{
  "n_layer": 10,
  "d_model": 192,
  "n_head": 6,
  "n_kv_head": 6,
  "head_dim": 32,
  "d_mlp": 768,
  "vocab_size": 2048,
  "activation": "gelu",
  "norm": "layernorm",
  "norm_place": "pre",
  "norm_eps": 1e-05,
  "positions": "learned",
  "qk_norm": false,
  "attn_scale": 0.177,
  "bias": "none",
  "tie_embeddings": true,
  "parallel_block": false,
  "init": "normal",
  "init_std_qkv": 0.0469,
  "init_std_o": 0.0583,
  "init_std_up": 0.0672,
  "init_std_down": 0.0672,
  "optimizer": "soap_variant",
  "lr": 0.00883,
  "weight_decay": 0.0,
  "lr_head": 0.00915,
  "grad_clip": 0.5,
  "warmup_steps": 200,
  "schedule": "wsd",
  "decay_fraction": 1.0,
  "decay_shape": "linear",
  "final_lr_fraction": 0.0,
  "batch_tokens": 32768,
  "seq_len": 1024,
  "doc_mask": false,
  "train_tokens": 149300000,
  "steps": 4557,
  "dataset": "wikipedia_en"
}
Each number is 200 + 40 x the weight over its row's rms, rounded and kept within 0 to 999. Layers, rows and columns count from 0. The size before them is the row's rms in percent of the matrix's.

# k: layer 7 attention key, 192x192, rms 0.0471, rows 88-95, columns 128-191
# q: layer 7 attention query, 192x192, rms 0.0468, rows 89-95, columns 128-191
# v: layer 7 attention value, 192x192, rms 0.0467, rows 64-80, columns 128-191
# o: layer 7 attention output (transposed), 192x192, rms 0.0583, rows 64-80, columns 128-191
k88,112,213,168,162,249,188,128,196,288,269,223,162,182,245,197,144,167,199,193,117,188,151,205,255,166,163,173,231,178,210,289,187,222,268,139,250,111,219,174,188,233,215,221,156,155,143,255,246,137,227,244,191,216,200,169,263,199,147,215,216,236,182,210,180,216
q89,121,157,181,132,181,242,202,191,151,230,200,136,153,243,155,241,269,254,226,270,205,217,218,223,252,211,263,286,217,207,164,248,160,174,232,195,193,232,185,192,193,259,81,189,160,186,125,154,192,259,249,222,255,218,233,201,173,198,203,178,195,221,225,244,172
k89,113,195,225,197,256,217,136,220,246,225,242,150,248,205,213,166,206,209,248,174,236,206,258,258,241,230,311,206,188,205,162,126,112,164,206,185,194,208,268,172,227,258,102,162,186,206,176,170,179,216,249,226,218,148,245,193,203,203,195,228,201,224,232,264,117
q90,123,222,200,182,189,245,224,210,248,254,103,204,229,196,249,155,259,203,236,243,239,155,209,187,191,200,145,216,198,189,192,226,243,221,187,206,163,237,169,221,206,168,187,207,208,233,186,204,293,162,213,229,189,138,243,122,179,203,188,119,240,176,178,243,249
k90,114,276,180,167,256,217,197,184,266,214,154,214,182,206,194,166,231,306,255,239,218,146,202,167,219,214,190,262,206,250,209,170,248,254,142,203,239,193,126,179,189,180,157,233,238,157,266,228,230,195,162,138,211,221,237,194,187,208,277,169,245,185,200,179,211
q91,123,152,226,218,263,208,198,239,177,139,225,196,136,204,246,186,216,257,154,202,198,192,144,150,187,210,267,253,233,176,169,204,279,266,211,226,202,168,172,132,208,185,202,255,169,229,223,252,232,193,243,159,210,212,179,206,228,203,171,82,225,193,160,187,157
k91,111,251,177,209,207,262,200,138,188,168,231,192,178,201,157,162,249,191,195,145,211,242,229,181,181,234,191,251,164,238,172,163,224,173,221,224,152,212,198,184,216,188,248,250,148,150,266,229,238,279,191,182,137,111,218,164,194,200,142,188,236,207,114,187,169
q92,115,257,231,139,176,247,226,172,164,134,197,245,105,221,230,245,187,114,225,183,256,191,249,190,164,228,191,176,192,187,148,189,102,203,217,294,165,249,215,124,200,127,190,182,244,238,194,254,310,160,202,176,182,145,150,185,221,169,119,222,139,186,248,195,172
k92,110,170,246,167,198,203,250,93,210,185,242,204,108,198,265,181,196,184,201,232,170,180,231,176,103,247,209,148,260,232,202,204,185,242,185,256,218,153,111,186,204,240,236,286,328,166,212,253,201,255,221,160,227,175,157,227,237,157,209,188,201,184,191,201,201
q93,114,208,210,208,242,166,182,218,209,183,169,217,211,182,135,203,181,239,160,263,213,185,139,246,209,177,180,188,210,172,250,155,201,183,247,240,188,240,185,271,189,261,206,179,226,183,192,257,205,205,186,171,176,155,230,154,140,227,222,150,117,269,230,158,159
k93,114,214,146,137,190,183,189,191,179,144,164,224,224,238,179,205,280,275,198,244,219,184,182,240,180,211,194,217,205,198,262,147,223,207,207,194,151,251,205,298,182,233,262,164,198,245,152,166,283,237,200,225,129,176,227,226,154,172,240,130,128,222,242,122,147
q94,115,203,163,234,224,180,235,160,228,257,170,134,185,197,218,148,234,161,185,83,224,257,249,219,227,202,212,248,162,214,157,252,223,140,178,206,209,219,180,205,232,175,193,246,251,90,228,172,191,268,139,205,214,232,218,143,207,183,198,209,215,233,279,145,194
k94,110,176,210,211,200,177,193,214,238,208,209,149,216,214,212,227,212,220,102,176,266,184,284,182,208,172,196,210,156,145,202,190,166,208,218,207,218,168,181,172,185,208,243,245,202,164,198,217,201,289,158,165,195,150,285,114,183,189,179,175,204,191,246,105,160
q95,117,174,145,186,229,151,221,176,152,197,231,154,172,236,217,168,141,152,227,239,213,225,225,190,215,167,227,221,274,176,253,146,214,183,273,214,187,249,252,199,214,234,245,143,210,172,162,196,175,187,221,185,226,172,203,187,180,239,198,142,163,185,184,204,261
k95,107,149,214,158,260,183,208,154,160,182,173,142,203,231,170,260,225,145,161,252,213,202,196,220,226,178,205,162,188,192,224,153,147,130,231,178,212,164,215,183,150,192,256,147,190,155,208,199,149,220,221,204,245,172,207,206,242,242,225,199,163,207,216,168,232
v64,125,178,218,142,165,216,105,178,242,178,236,153,190,182,249,192,192,244,104,186,228,209,176,169,197,211,186,179,202,229,183,254,148,193,237,232,162,318,232,171,106,216,232,214,264,201,168,210,222,189,248,196,249,157,203,132,245,196,256,199,206,227,179,278,247
o64,137,184,191,220,166,183,240,131,223,267,187,179,239,199,129,224,149,212,198,171,182,134,189,160,183,191,155,181,152,88,210,246,248,154,233,175,228,153,187,217,257,194,211,199,138,215,189,247,161,208,168,203,230,206,190,288,184,149,182,171,255,158,129,234,212
v65,134,216,219,158,236,237,250,262,254,163,178,222,236,165,246,181,194,236,199,238,248,176,274,241,205,239,196,210,206,182,232,197,206,189,260,207,174,208,201,211,228,171,205,240,156,243,239,254,269,136,226,213,212,252,143,229,175,151,193,223,121,149,118,169,137
o65,141,161,151,219,192,206,172,303,177,278,238,162,228,148,204,229,168,222,225,213,196,297,201,227,206,224,227,239,140,157,230,206,190,134,168,131,260,147,198,204,169,194,136,170,184,248,166,92,146,228,182,206,170,171,161,164,262,134,120,160,239,213,241,226,208
v66,131,229,209,124,205,217,133,166,225,189,236,268,205,220,231,235,228,170,240,152,171,245,235,187,181,213,170,128,235,214,192,169,168,152,194,147,171,271,251,159,138,176,183,167,206,198,229,161,194,188,230,180,196,176,200,217,183,159,201,207,181,199,163,145,160
o66,142,187,257,233,296,212,215,235,209,288,283,210,168,240,194,251,293,184,202,150,248,198,144,247,209,210,262,209,183,272,187,250,104,194,181,237,183,136,146,250,218,113,229,267,207,231,153,180,178,215,268,227,202,209,279,154,212,267,191,143,224,187,202,216,232
v67,138,259,206,233,195,191,293,198,164,199,185,217,208,159,240,179,215,224,219,250,234,223,184,208,172,289,218,251,162,203,242,176,231,184,178,166,238,289,187,245,153,194,214,206,147,236,214,199,89,256,165,170,234,140,183,135,279,205,142,248,123,104,154,231,245
o67,149,210,230,192,180,190,206,198,111,186,244,197,252,221,174,152,225,247,253,142,200,229,141,148,209,187,255,173,256,244,155,220,219,179,215,214,167,181,221,201,199,243,300,210,189,258,229,189,248,212,143,198,192,240,167,274,118,255,187,212,219,262,154,216,192
v68,133,231,181,197,178,176,184,146,139,166,224,132,134,230,214,161,183,175,202,232,139,186,258,261,246,156,175,222,275,175,319,145,209,213,192,200,227,256,229,231,113,151,174,151,207,210,267,167,190,144,129,190,218,200,252,180,240,130,200,217,199,169,211,221,216
o68,139,219,144,267,225,193,163,246,263,242,226,213,189,235,190,225,198,227,145,197,220,212,161,134,247,252,198,135,199,233,207,152,215,168,236,196,273,204,156,203,276,186,275,233,184,172,167,246,236,159,243,151,174,193,244,197,198,256,181,198,244,162,177,143,242
v69,135,235,209,222,185,179,155,316,218,189,214,194,208,206,181,200,204,178,197,122,161,216,252,166,162,247,195,249,213,166,274,239,249,150,193,171,184,130,206,185,266,265,212,180,202,208,185,242,218,261,202,189,163,247,134,192,219,219,205,234,159,123,241,224,221
o69,146,219,219,183,200,267,124,154,214,137,197,191,237,228,189,156,246,226,192,222,203,186,248,173,231,201,159,202,212,155,182,173,150,136,210,221,234,149,174,134,243,207,177,158,208,182,118,214,223,223,160,195,188,217,164,241,210,210,212,196,161,217,178,153,178
v70,139,191,244,235,211,210,105,166,196,214,184,241,192,81,225,237,240,228,204,225,223,258,202,160,200,156,197,253,242,197,201,200,261,213,245,246,221,211,225,181,265,145,161,229,238,169,201,164,179,249,146,157,173,236,207,182,229,201,215,183,110,173,236,194,181
o70,149,246,174,198,234,183,301,197,226,212,210,152,174,176,165,216,219,150,199,223,110,121,258,175,242,247,151,161,205,212,235,160,214,154,231,199,159,190,80,157,175,188,216,169,179,156,142,227,174,187,207,145,269,206,200,264,240,235,215,183,176,244,92,188,157
v71,130,238,298,264,199,210,198,220,193,211,127,246,189,177,137,240,201,248,176,234,225,202,237,187,206,206,233,197,213,211,211,284,166,214,215,228,210,179,177,200,170,270,229,143,93,179,169,249,331,165,231,238,271,189,192,229,172,223,176,181,279,131,183,172,236
o71,132,125,171,246,99,248,158,278,289,214,207,232,188,127,235,179,205,93,239,257,161,217,219,243,192,207,250,144,161,181,221,153,155,132,118,199,178,188,267,261,192,201,177,234,200,200,197,202,226,213,165,165,202,309,185,214,237,229,245,191,172,196,200,195,208
v72,135,220,220,260,202,238,202,172,227,168,182,204,171,267,206,253,246,164,298,205,179,190,166,300,214,207,251,162,192,230,255,182,200,204,181,215,141,202,188,178,262,240,186,200,243,144,207,170,204,217,162,237,208,221,174,135,109,190,209,210,258,199,149,183,156
o72,143,140,163,209,173,223,197,221,167,207,203,188,136,256,192,217,266,175,183,207,201,232,202,156,192,196,196,124,155,179,222,186,199,213,191,145,259,226,195,157,222,180,184,183,184,178,248,218,245,223,241,217,136,170,187,265,146,158,179,227,259,224,200,199,201
v73,137,229,209,198,218,159,240,123,156,217,195,262,261,225,199,169,281,189,166,168,120,262,234,202,219,204,199,196,268,159,193,198,153,178,238,198,239,220,154,265,173,232,209,212,263,132,179,222,133,169,273,182,174,194,252,213,162,178,224,206,138,201,191,206,183
o73,146,135,193,97,162,247,187,165,172,261,176,106,187,169,231,212,213,217,226,223,197,236,155,206,238,236,233,149,177,210,210,214,253,256,203,264,272,206,171,236,182,221,170,199,102,196,237,225,260,232,170,245,197,223,182,175,254,199,253,203,159,219,191,159,145
v74,131,199,237,207,153,222,227,223,209,178,266,197,213,153,192,164,218,145,216,247,148,200,213,159,225,151,161,226,161,199,150,242,205,185,221,214,175,283,235,166,160,186,287,144,219,287,209,109,191,236,199,181,147,201,196,246,148,208,162,186,250,193,277,228,226
o74,140,193,165,225,194,228,190,196,250,229,232,219,192,251,186,163,169,206,241,210,209,187,194,250,172,242,136,126,164,249,242,251,152,163,228,179,212,158,269,207,206,225,128,216,186,121,156,255,234,186,177,149,165,166,206,172,200,181,184,197,130,85,257,147,197
v75,138,176,286,278,191,136,245,257,213,220,191,215,271,235,202,98,102,198,220,197,164,222,234,216,172,184,173,206,161,188,183,174,181,155,224,219,151,235,210,161,226,201,221,230,222,249,196,207,162,205,207,218,232,214,165,172,162,167,219,221,227,257,147,192,193
o75,146,114,255,110,158,200,213,153,195,256,168,209,154,220,204,218,162,230,217,214,177,192,221,182,279,159,216,191,209,216,200,151,208,239,265,142,166,186,238,233,161,175,207,154,235,194,149,206,227,175,242,221,81,199,273,201,180,197,187,193,169,232,244,138,184
v76,127,210,170,200,172,293,206,242,245,218,123,155,212,219,196,219,161,242,261,154,192,258,232,162,203,178,162,184,223,174,117,205,217,118,205,220,154,291,156,177,184,232,178,187,316,262,202,233,189,155,128,187,195,199,137,209,198,202,195,187,156,178,230,196,160
o76,137,241,274,154,154,156,106,145,163,240,177,166,198,287,248,149,185,229,166,185,236,145,164,227,194,193,181,179,230,294,286,161,261,247,231,141,191,148,135,257,199,189,252,206,193,151,169,198,141,235,216,170,180,229,175,188,206,188,208,198,166,243,189,206,234
v77,123,134,183,269,200,187,185,249,201,214,269,173,114,241,204,224,249,204,146,153,186,217,220,217,145,203,175,199,175,242,184,160,210,162,206,175,187,156,179,154,182,210,142,216,160,232,207,172,206,135,234,164,204,135,199,187,298,234,251,186,218,175,201,195,264
o77,133,230,244,214,217,178,180,225,189,145,107,200,215,144,259,208,178,296,138,177,188,161,216,180,188,216,111,202,194,146,159,204,189,246,210,170,165,175,124,228,168,199,232,255,222,180,211,241,143,155,182,233,189,185,263,232,262,164,245,242,205,229,222,227,159
v78,130,193,202,136,266,116,214,277,155,206,217,165,217,199,164,219,154,197,169,233,326,170,182,181,215,138,189,188,307,137,224,83,260,248,242,250,178,209,235,175,157,244,234,247,172,241,131,215,134,231,234,213,195,126,190,265,220,171,175,214,222,198,232,168,171
o78,136,167,187,265,179,137,218,201,180,210,170,214,242,159,224,205,209,183,121,193,155,141,229,268,131,191,239,190,231,235,188,180,116,192,174,178,142,168,186,186,275,230,215,155,181,191,210,218,186,201,136,167,253,145,240,184,264,215,154,201,241,186,160,226,249
v79,137,218,271,176,265,252,163,184,258,186,214,197,230,222,214,216,112,210,159,193,101,248,218,242,188,231,248,211,205,201,202,240,244,291,162,209,292,226,214,210,215,212,203,187,187,284,219,285,226,234,305,229,174,197,228,147,181,222,213,213,191,160,178,171,265
o79,145,78,260,230,187,174,152,124,193,200,238,166,216,184,194,161,205,192,208,183,282,222,256,266,249,143,263,215,174,224,167,199,179,121,220,239,202,265,221,165,235,258,225,223,169,213,116,208,182,224,221,203,205,210,167,206,204,189,191,257,195,183,196,192,173
v80,131,175,176,146,196,190,145,153,251,177,191,184,219,202,237,265,189,199,192,159,194,268,172,181,231,265,210,209,223,179,198,249,151,215,216,182,239,128,211,242,106,240,217,186,166,148,221,264,226,217,100,230,255,209,232,111,186,169,196,224,202,232,193,177,227
o80,142,259,242,251,183,203,202,239,186,232,189,168,258,197,151,200,271,181,169,149,228,186,195,248,190,117,209,156,209,211,230,182,264,196,166,175,190,211,242,224,176,157,151,269,186,179,241,240,183,198,249,220,180,233,199,152,129,216,211,182,212,221,170,213,157